Each number is 500 + 25 x the weight over its row's rms, rounded and kept within 0 to 999. Layers, rows and columns count from 0. Numbers have three digits each. The size before them is the row's rms in percent of the matrix's.

# up: layer 3 MLP up, 768x192, rms 0.0732, rows 638-654, columns 0-191
# down: layer 3 MLP down (transposed), 768x192, rms 0.0451, rows 638-653, columns 0-191
up638 112:515513463515493483508503526534535477491482468523484510500503485507506480492517431502522533493496494497510470479549508465517498497507473463472512499547495531498503496518474547498446472479550467458480511509519543514509457550534511527467462502502527509527497499554513487516528497487516457508467459511440521528523481462504503473549485487531484502525504517553462526477464475499532479529493504486500484536519535503507500532473527484523476480480494451478510520569520449467500508523509473517518518489494500475505481485502464517484543478500490505465524497511462543482490493485492489492
down638 103:478483493499483504474492467497490471510543452495481544532527495488480475551497501511492525475524473511540524507432525557520492515465517519502519509478524468477500498501529495542511491512497509528510497516465495464506494464510520486521520501559479496491483492471512555509509487503524516486499502461521516464529520541472521498445467530495514505513490468487521456506501496522492487500476479531521497525482444523484495556473509480506530510456522502504518477485430514572485487531486513487502505494494481518450524470543506482517504498478456489548478450511502480484512554504515519504
up639 107:504476489482472482502540543522516442469478480528481468482551518475509485507523513519490511497491477464459513498517485524508492518509500513521498500470535481473496508535500484528504502473495506535497475502435492555503520497515502495493484484521525556514499469463459444504513524505494518515488547480492523507555520522523483530513542452526512484521510489431512520487496519516501483498506496472504514516480487489472474512504491495478483526506550523462501466468499522463516501555533497446502492520494471532509512466520497524479472498520486559488446491494458456542513489467510453502
down639 111:507517497498496470515507453511507522544457535493531453532456515488495491489531534486513519476463502488466514471486512546532503505495531537534507505503503496507514498479485500496541501491517468486466537515509499490505468493495483490519509517509530542502561471455548523475511479513509508489496514465522486513493497552497486461469549510552529523532502523507509497489495486545498509541435524515512494475498486513467506577473493481480522540511456506454463514492501551466506500535454501490494474501534498498524501504521493496451428499505519499512530516523470504489501475540510500485
up640 106:471434485505485455430493464470485490533520467513534538536526503501485438464494481486498492495508510518497457463539542498479558510487490497499501515510441479458475522467483484468525521491508507479503496540518506513468543509473516496505520480506476502523520528513489510548497489492507478519485521495475519510469461513508521485547507498474509494511527503512523502546502501505500485508494495559497486502548517477503477532513479520470503458517487502485503477532454525486476461511492541450575523489490527504519515528515478482481455553470481545485500486502517517508513505500513506496
down640 107:518521505500485502484479577548496486520530502505503504488507482483481471530491473504462527506505490521502506519537486476514515520544414513528487497482471518519482474495498481509561505467540474510472519494497537478506494467491466521486507497492496545483501481488518513504471485438478530482489472491494497518537517532488510550482530445541506547540510506454522508524501543493530481503522502537513490450522450493476498503503512525521495467476484509513519477577503512476488498490512498489485521479499482487534551495500488512520464518516485528493504497525450503511542525492491530443
up641 096:470485473468521527485527489455517501466488496525509548489496474535513504530496538506528485454513536487495446502505457484499511495512454438531530505520506489526458453552452499518554514489538509467463522434485454507492496549460498535524482461504486485551520507509491485464489464523556479522523489509514505508493472496521503521507530491478520511499483491501482484538492485473519492491476518516486520473499474508468475503484540545492461493467537499511505485560518484487515530536489512510468505507495544519482488493488493515512492525507538487514475466489498490555490502488488512504
down641 093:495448480538533485475465532487505494513487509481499468513546467519462494543497506517497478466498498487493504510469444479500530488530530493490539512463440472521464481501485464502469495506543489500533517484504518547513504506498478470532483516510479516469489516498492496534503516446478499489506489453501504489491500509514494534502524546462517494483518497515534472491547453555483507539513488523510474519502493452520470485485469525519470542499475514467494450548479486500492456519496549563486516499501524500508505468497527488505477500519561526542493485458486554507492499505510468501
up642 086:540502511520535510524501490481468512492499493500514504471477512493474561497514479455503459557458528452478512493485455502496536535506538512513482474472456497515484540471546426511490509536477496519476450485471490484430514502499517428492471474507475522505537520499488475496505499487473515507481512522543492462468482539501492504513520515513460509514489538469506497475542516543471485528504503458493478469463512480474460497501534531498492478507519531507481523504501519548495526504501531481520469540492498510506483501499542482498528513496525510523490505497519497493543538492535511531
down642 103:509455502528482497484452461443541506495518484520548495486500459530502509506467496530537536488472557475477522499469503501540459520490492479481479495503503482507524495467540469523525535507511481497497480496519508509482463510500516499528490500479513448492523475478499494488460465453491498485503521474477507530494487546471463511514515516509471450474491499481524488524492500505513474504465520474495476526493524464430473560514446508504532496490537514473476508520517489538467505502469497486561479490540473474501538508489490554523496495505523525481490536450502522523509529494492524537
up643 095:467492507512471565483502492482503537537513507517492507469485474528471525491476522503492507511513510538492501495516452485521485484513497533492491472484521492549484490500533518505476477496444502453496468442505486496530468532544508514530524520495459504495511468469468514489526521496531509505517503477468449521518512445485507515511463540502509497485510508481512510515451501492485495448557542484561458466509510510517506517519511482483525461498510491502490514519549543471498542526486520504471484497531461504483507489483502512501466486475463490468496536524466471464542467444469520473
down643 096:486485511473498506526530530525471506544501537516499468503469519495485481503490467506514540494519460541497524504549464509515529489514485517483495503503477479484517516537469537540538499526525494521503493490486443518507509506584462509494470486497485487520485451494489525475478458506527534484447458499520531520506533460495516503426502514531495511458488497512492518478498501511490524516534502489502516446486521504507518489494535486477511487489517474555515532470496496488477489518489513480450492537571513515498459463485520493496526509501442515527531484497474527487539503545506518520
up644 084:495493479524534475493464507484492444489502479488492505499536512460513519471473519482509493518484497486448478470485483528500521483488499488491427456506511487502532495509537561502561501506521527471525506499516537485567506504487485518487499508508498471537491541483498509489527476500520498513480505525496462491498467511462490524486516527543494449418542533494537469521484453474495440508496487494518501467499486529458510517494506497480529495500462562512515503480511519512489539531523503472519486486520455532508491505498478502452491506506500471498500490510463506451491504512544509453
down644 092:459554537450492507508532502527539548504495488524528493519491488469469481507525514459556497490497508484456512528548511480435484523485473497526540490489495508480539499487534469486490521513479527475485491503533486507475518504459481526519492500531473487542520517516501452498489502502527487498517519492483497479541453495445499501556471471481459509521526524482470492520527509530465502515508469535516513492452491514495511474501500434471472506515483456507486481535475484510477534512542538513497508491514517497551471516497484492483473486464504489542494521526523520541522496486531507463
up645 101:444511498501427514501536515489510499503516483522479521481491468512531494546456480486488512515488494473491459490498485486523509536513542472508483477506499479490486537509461529488505534464561488460547477554490499553481503514481517543527507475517484547483519480481492466502518523504455523501516513510515530538480513493476460486561485494503507478469492531484512507492503525498517514482512505526478482510507491510506465478509456471553522486490502519521485436508530518490488488454434490512541488512546504512469481507465510524507491479496524531448480519515476475501505459510467484469
down645 090:526517505461515472478512492503452520541544505470531484505496485477505521493538488465511506509493518472500448533507530520518468472462514467488530545490482470483478521507509477533513502478529481525496502520498508486473480509475506445494475507521456477489526481442496515482498459551485477500497505540487441505535444484514504552515493476478457543525502491495507527494503538487504514539461472510495514523498492488497512506454541490475457502515514456490459512490538428490525525520517531489491515493528471488484501506490488524563477528501526464499506508527477514513507549471506497488
up646 110:499512487492528529489488475509496524502505523475494542567493513515490514497504492456511550490547515508532499493486478453498500507479482498542518490476481501486517489494535434535477531515524467500457506507505489464500485474462491526472509562483528502522494505496469516472558500465529520502515492518495502517526533480523474550487510499466482505528493522502515498531504432509521530530497496505508515505499483492486494471466508553532446534485485552515509503492549511500545509502512505493525507551490487474508478458489511483511492524421502517524520495505464492502493556500461478451
down646 102:501507499506468553487482560510491467489476486449447514506485496475490499518560497506498485509547528505523477528490470469491469473481538504465496461476455497496493535469497493490512487498503514487482475453454508470527525465495520504530509516482542479483454486538495506536499507494479477480505531496512467530434508489486500493501502475466523510537489536505519489497559514472507526495476522473491538489494503458494485503540540469511469507498501545492531531511541472546519539533536496514458521531480472507474494496489466485540472535469488493509501502513467464530520490494536492518
up647 099:508450523541515491444508489471478476488465480480487516532455506476493496531525484522530472536526571465513522511485472507494524505511547497474506482510479452498534482496534468498488493558545532518532537527500458504466515467506545475512485457512527526497495487514478513504512488518504502509487485521532471474504499479476506514506519516512491528495498504473439537490519505514479529494488486499487498466458464498504489468526513525504470487516485531508578514477494477497518507477508526476502548532477552518441488518482502506478484476537525474545512470480485483489520500480487458519
down647 093:498491497505494520499471486470475529473512501460507486471469534477499533518538503504527541453536505485514490507496503469515499525504491481460488498468456494503456503476534493466476504543491481459510458473553526503505497482485506564509457516521515464470482509506531534529479515500490457545463466518497542509483491494483492493501478485489529465491508494496453466496480493476531507494493468534495467499503560473517519514534493531501472513490517517520442517523496483480493454543524522470507510521518460498527513528451499513481556507527494519477522539502482494476469509540528437503
up648 108:497489533484535499527483499451530413525496548498503494520510490444508508503490527493517540518483490446543449507470500552498497513516496475523509446507551495484515462475505470508487517510513527515510512489508498511512542492457532489519502536533473481470515450448512469514492478473515486494483498513515512493511510519505497538534470505487533546487503503467494495519539482536481493494492498507491510489540501492475454494489509480499447528521504545530495506525462482525529522512469468477510503524475527507483475573490511496485493504487495553501513538500504491466475479499444486474
down648 105:505499408495433491521478501514479513513476508504481470476492522531507532509540528511487478476487489484512489513498472531513532510522546505506493466531534501497536552483533519499518533493499519486515517496489493476498486435497576534489482491465480496462477576525553495507467525506530474503512478511503541519512455518488490536482535480530506523478514499485489556510510499490484479484474492522468455517495493539465500487495496476490468500509502548492469456519495501488510515463507484505448522486496510463518493491518522528520523485485512519494520527506493476492450481495493461472
up649 091:477493458458520515516539521495511544500488505505526539507514520487519503507520509518525519492495456530477478544513471501523504521529538522506552506546444500509505495524518476503510459513502493484515500528510496487519541500475523521489515485476460519530483499527485498456480555470454431532518482468553523480541522468468529507502466501513478495547552492478493501469484488484512504495501490455523464508511494456543549508497479509485462537467492501487496475497496512517496536502513496503484485520499543443516472458496466479516475533510482537487502486504524473436495525517504501504
down649 093:485502478519448534475532511485513480483531503451511483483507512524492501479548517485474521521517468485460508468516494526514464509515513485524474501516507509507456509496530520469494548504483531555509491517476522465547541534475500483515521513477521524468498477528465489516453503495534467501504515462437485516448488485470480440502477519470512479461519496530445466508524525480449510473496489524473462508506534505491485507522501462523494478486495506514496535484509499498480514478490491511493479476499513436481534513569496489453529506506518480496478473510495512483461510512533467548
up650 091:510498515524467508505510500513511476472524477546527510454510450525489501491513472516489526506514515510480493539533492432459514457497466492475519482540488513537471508550484498533518500504483548517512508508499491512497480508489487547473478481420523544507504512515522485518477567522491466510509519501518543495452475475511541464510509486510495526489499517478487470468478492453503447487521509519477486488494476517471502503475443532523507517495547496493491471517481485481538496516506500489474490498537524507492468488517504490519474486491481517466513518482443485452441506503485451532
down650 090:535459530500464506507531484532512484560399478447490480545473488496486476515506447514520484492492467508493499496472477500479491490415506471470468507517527515534482479524529481493487532461501485503502486474476508531491548487498532506475531522525496457488488485522552493535493477493546498497522524529496517475494510512493477526493493517495493471496513484490452509505500503493456484454479525519530503464490506517507464517532534527475490517490482461479492545478485456520493540516500513491491486515466522470488504491506520478500452462526521498499490522491554485499482539495507486496
up651 092:520473474514490440439526508530488443532485468482508518481495517482524475524503492502496521497528423511501525524523464490507488530485516517478489499483522536492508471530497505514510532510487511506491520500494475498487530506521477492497539521501489504530527469512521491450478498498478518501473509470527514523545567472527480520447525487515504467506483523501542536493512495523493500497484475513464487519517428473516532474474481493481521519484572493520470478505484527518534493501517504463499535441528538489494522493502485535526481533512510467532544504472543498530461476489487528508
down651 090:488520516511533491576458501488486521480487483507482495471491516501538517496508488576548537476508515521518519472502536480503504475534540466475501519517493488491504533481488463512532491453485506500516496526555481512519487512497502491512454491538517489463529534504504483510462497516518471514496514457534481519469520535538508491560497421506523515485501501466470526497520448490501475479476554491488502512505526454542498498515506520495520511508501484511513529510462483491493438506495477502497501476482512504494449540496519501490503539521478480481492467507472512512457546500490493441
up652 089:517452509503468502477496482496516551536481498513465511495515486476525455479535493486509477492488475530523488526482541557506548561510532465460508478552530493495475506505495495497533524509478502478530482471507506501461496465565477491481522511495511507455504476489465518505507510570538525525504483527507503518475485476548489538487519531498501517511522497494473501508467497469522453520506549498529486472478505516449509541507483466475469503502489499480504501520487533538491478495491533505519474436482478469531485437521521509504472492509491467528493487528510477518478478512477491460
down652 087:450480522475506519538518529485494500483520493489499503481468504512487528471490509490525451463486514518487466502520483493493520482504509500524474474457477489439481461462518443558464471515519560489517489533516482473519483484509477515482459498525504471534484476516484484482541501446488482476474497508510545518522487515502482521457473500472472534510495517514539477502522489529516526501546501464475536457483523480484476495521471535538444480465458548518494519450490484504531507511505524511514456511504498541510499488545516503515510535521501499501493506500545482490532521488535486541
up653 104:461501457538533508492476451442462517515518502535493520559487515521535524478491476494516523527503483500505496531513507472548487521508483454475504505513451472498477525519522512511484475472471515514500482460462500472472509484478534493551510466511457521501539499529503509500522473480526496513504495494495518484503531460540489543530463490512493494540465512486540473517483498523507519519492506494502502479504545518508467492489449485522541470517462513442579505508486478470469490449476531494485522547496483491517475473521500525466504499492527495511532488544505512525514480484519503464
down653 106:524469483504501501543454496487505501482495498483492509493461487496564496503530530498502478541507504499553512457520485452502480488472509498509507469521494499490555524480488489505521488455530548460528504465476498462491453513518504468522468522461531496517548492505507532557469444486542488482497495537506477516458485489482534541506421458515511510499534454495536482473495486491512491507492484479469494477471511532496499511502436461533547486512520508507486515527509455510477491504550523508510475497507487483502456521484509465516479489484469476504515495497508500503532513463491510477
up654 101:480502448511494476497530496554480478523500525508470515504486481490508493531545512507492518458514512500487545497494507491510531536482489471526472488546467476513496510544509489498546473492476492474504476480549531517543477535502513483502523503493460532529476505509508542515538500495470498518496517538512480552526508522482512506494500504537507485567544537498490483477486500496514490457508449495484510507483506505512524458506492484558471507505445476478505529481504473504504527468513569477545460489469515521510509523497462471472529509455497461486513533524536522485518472504465446500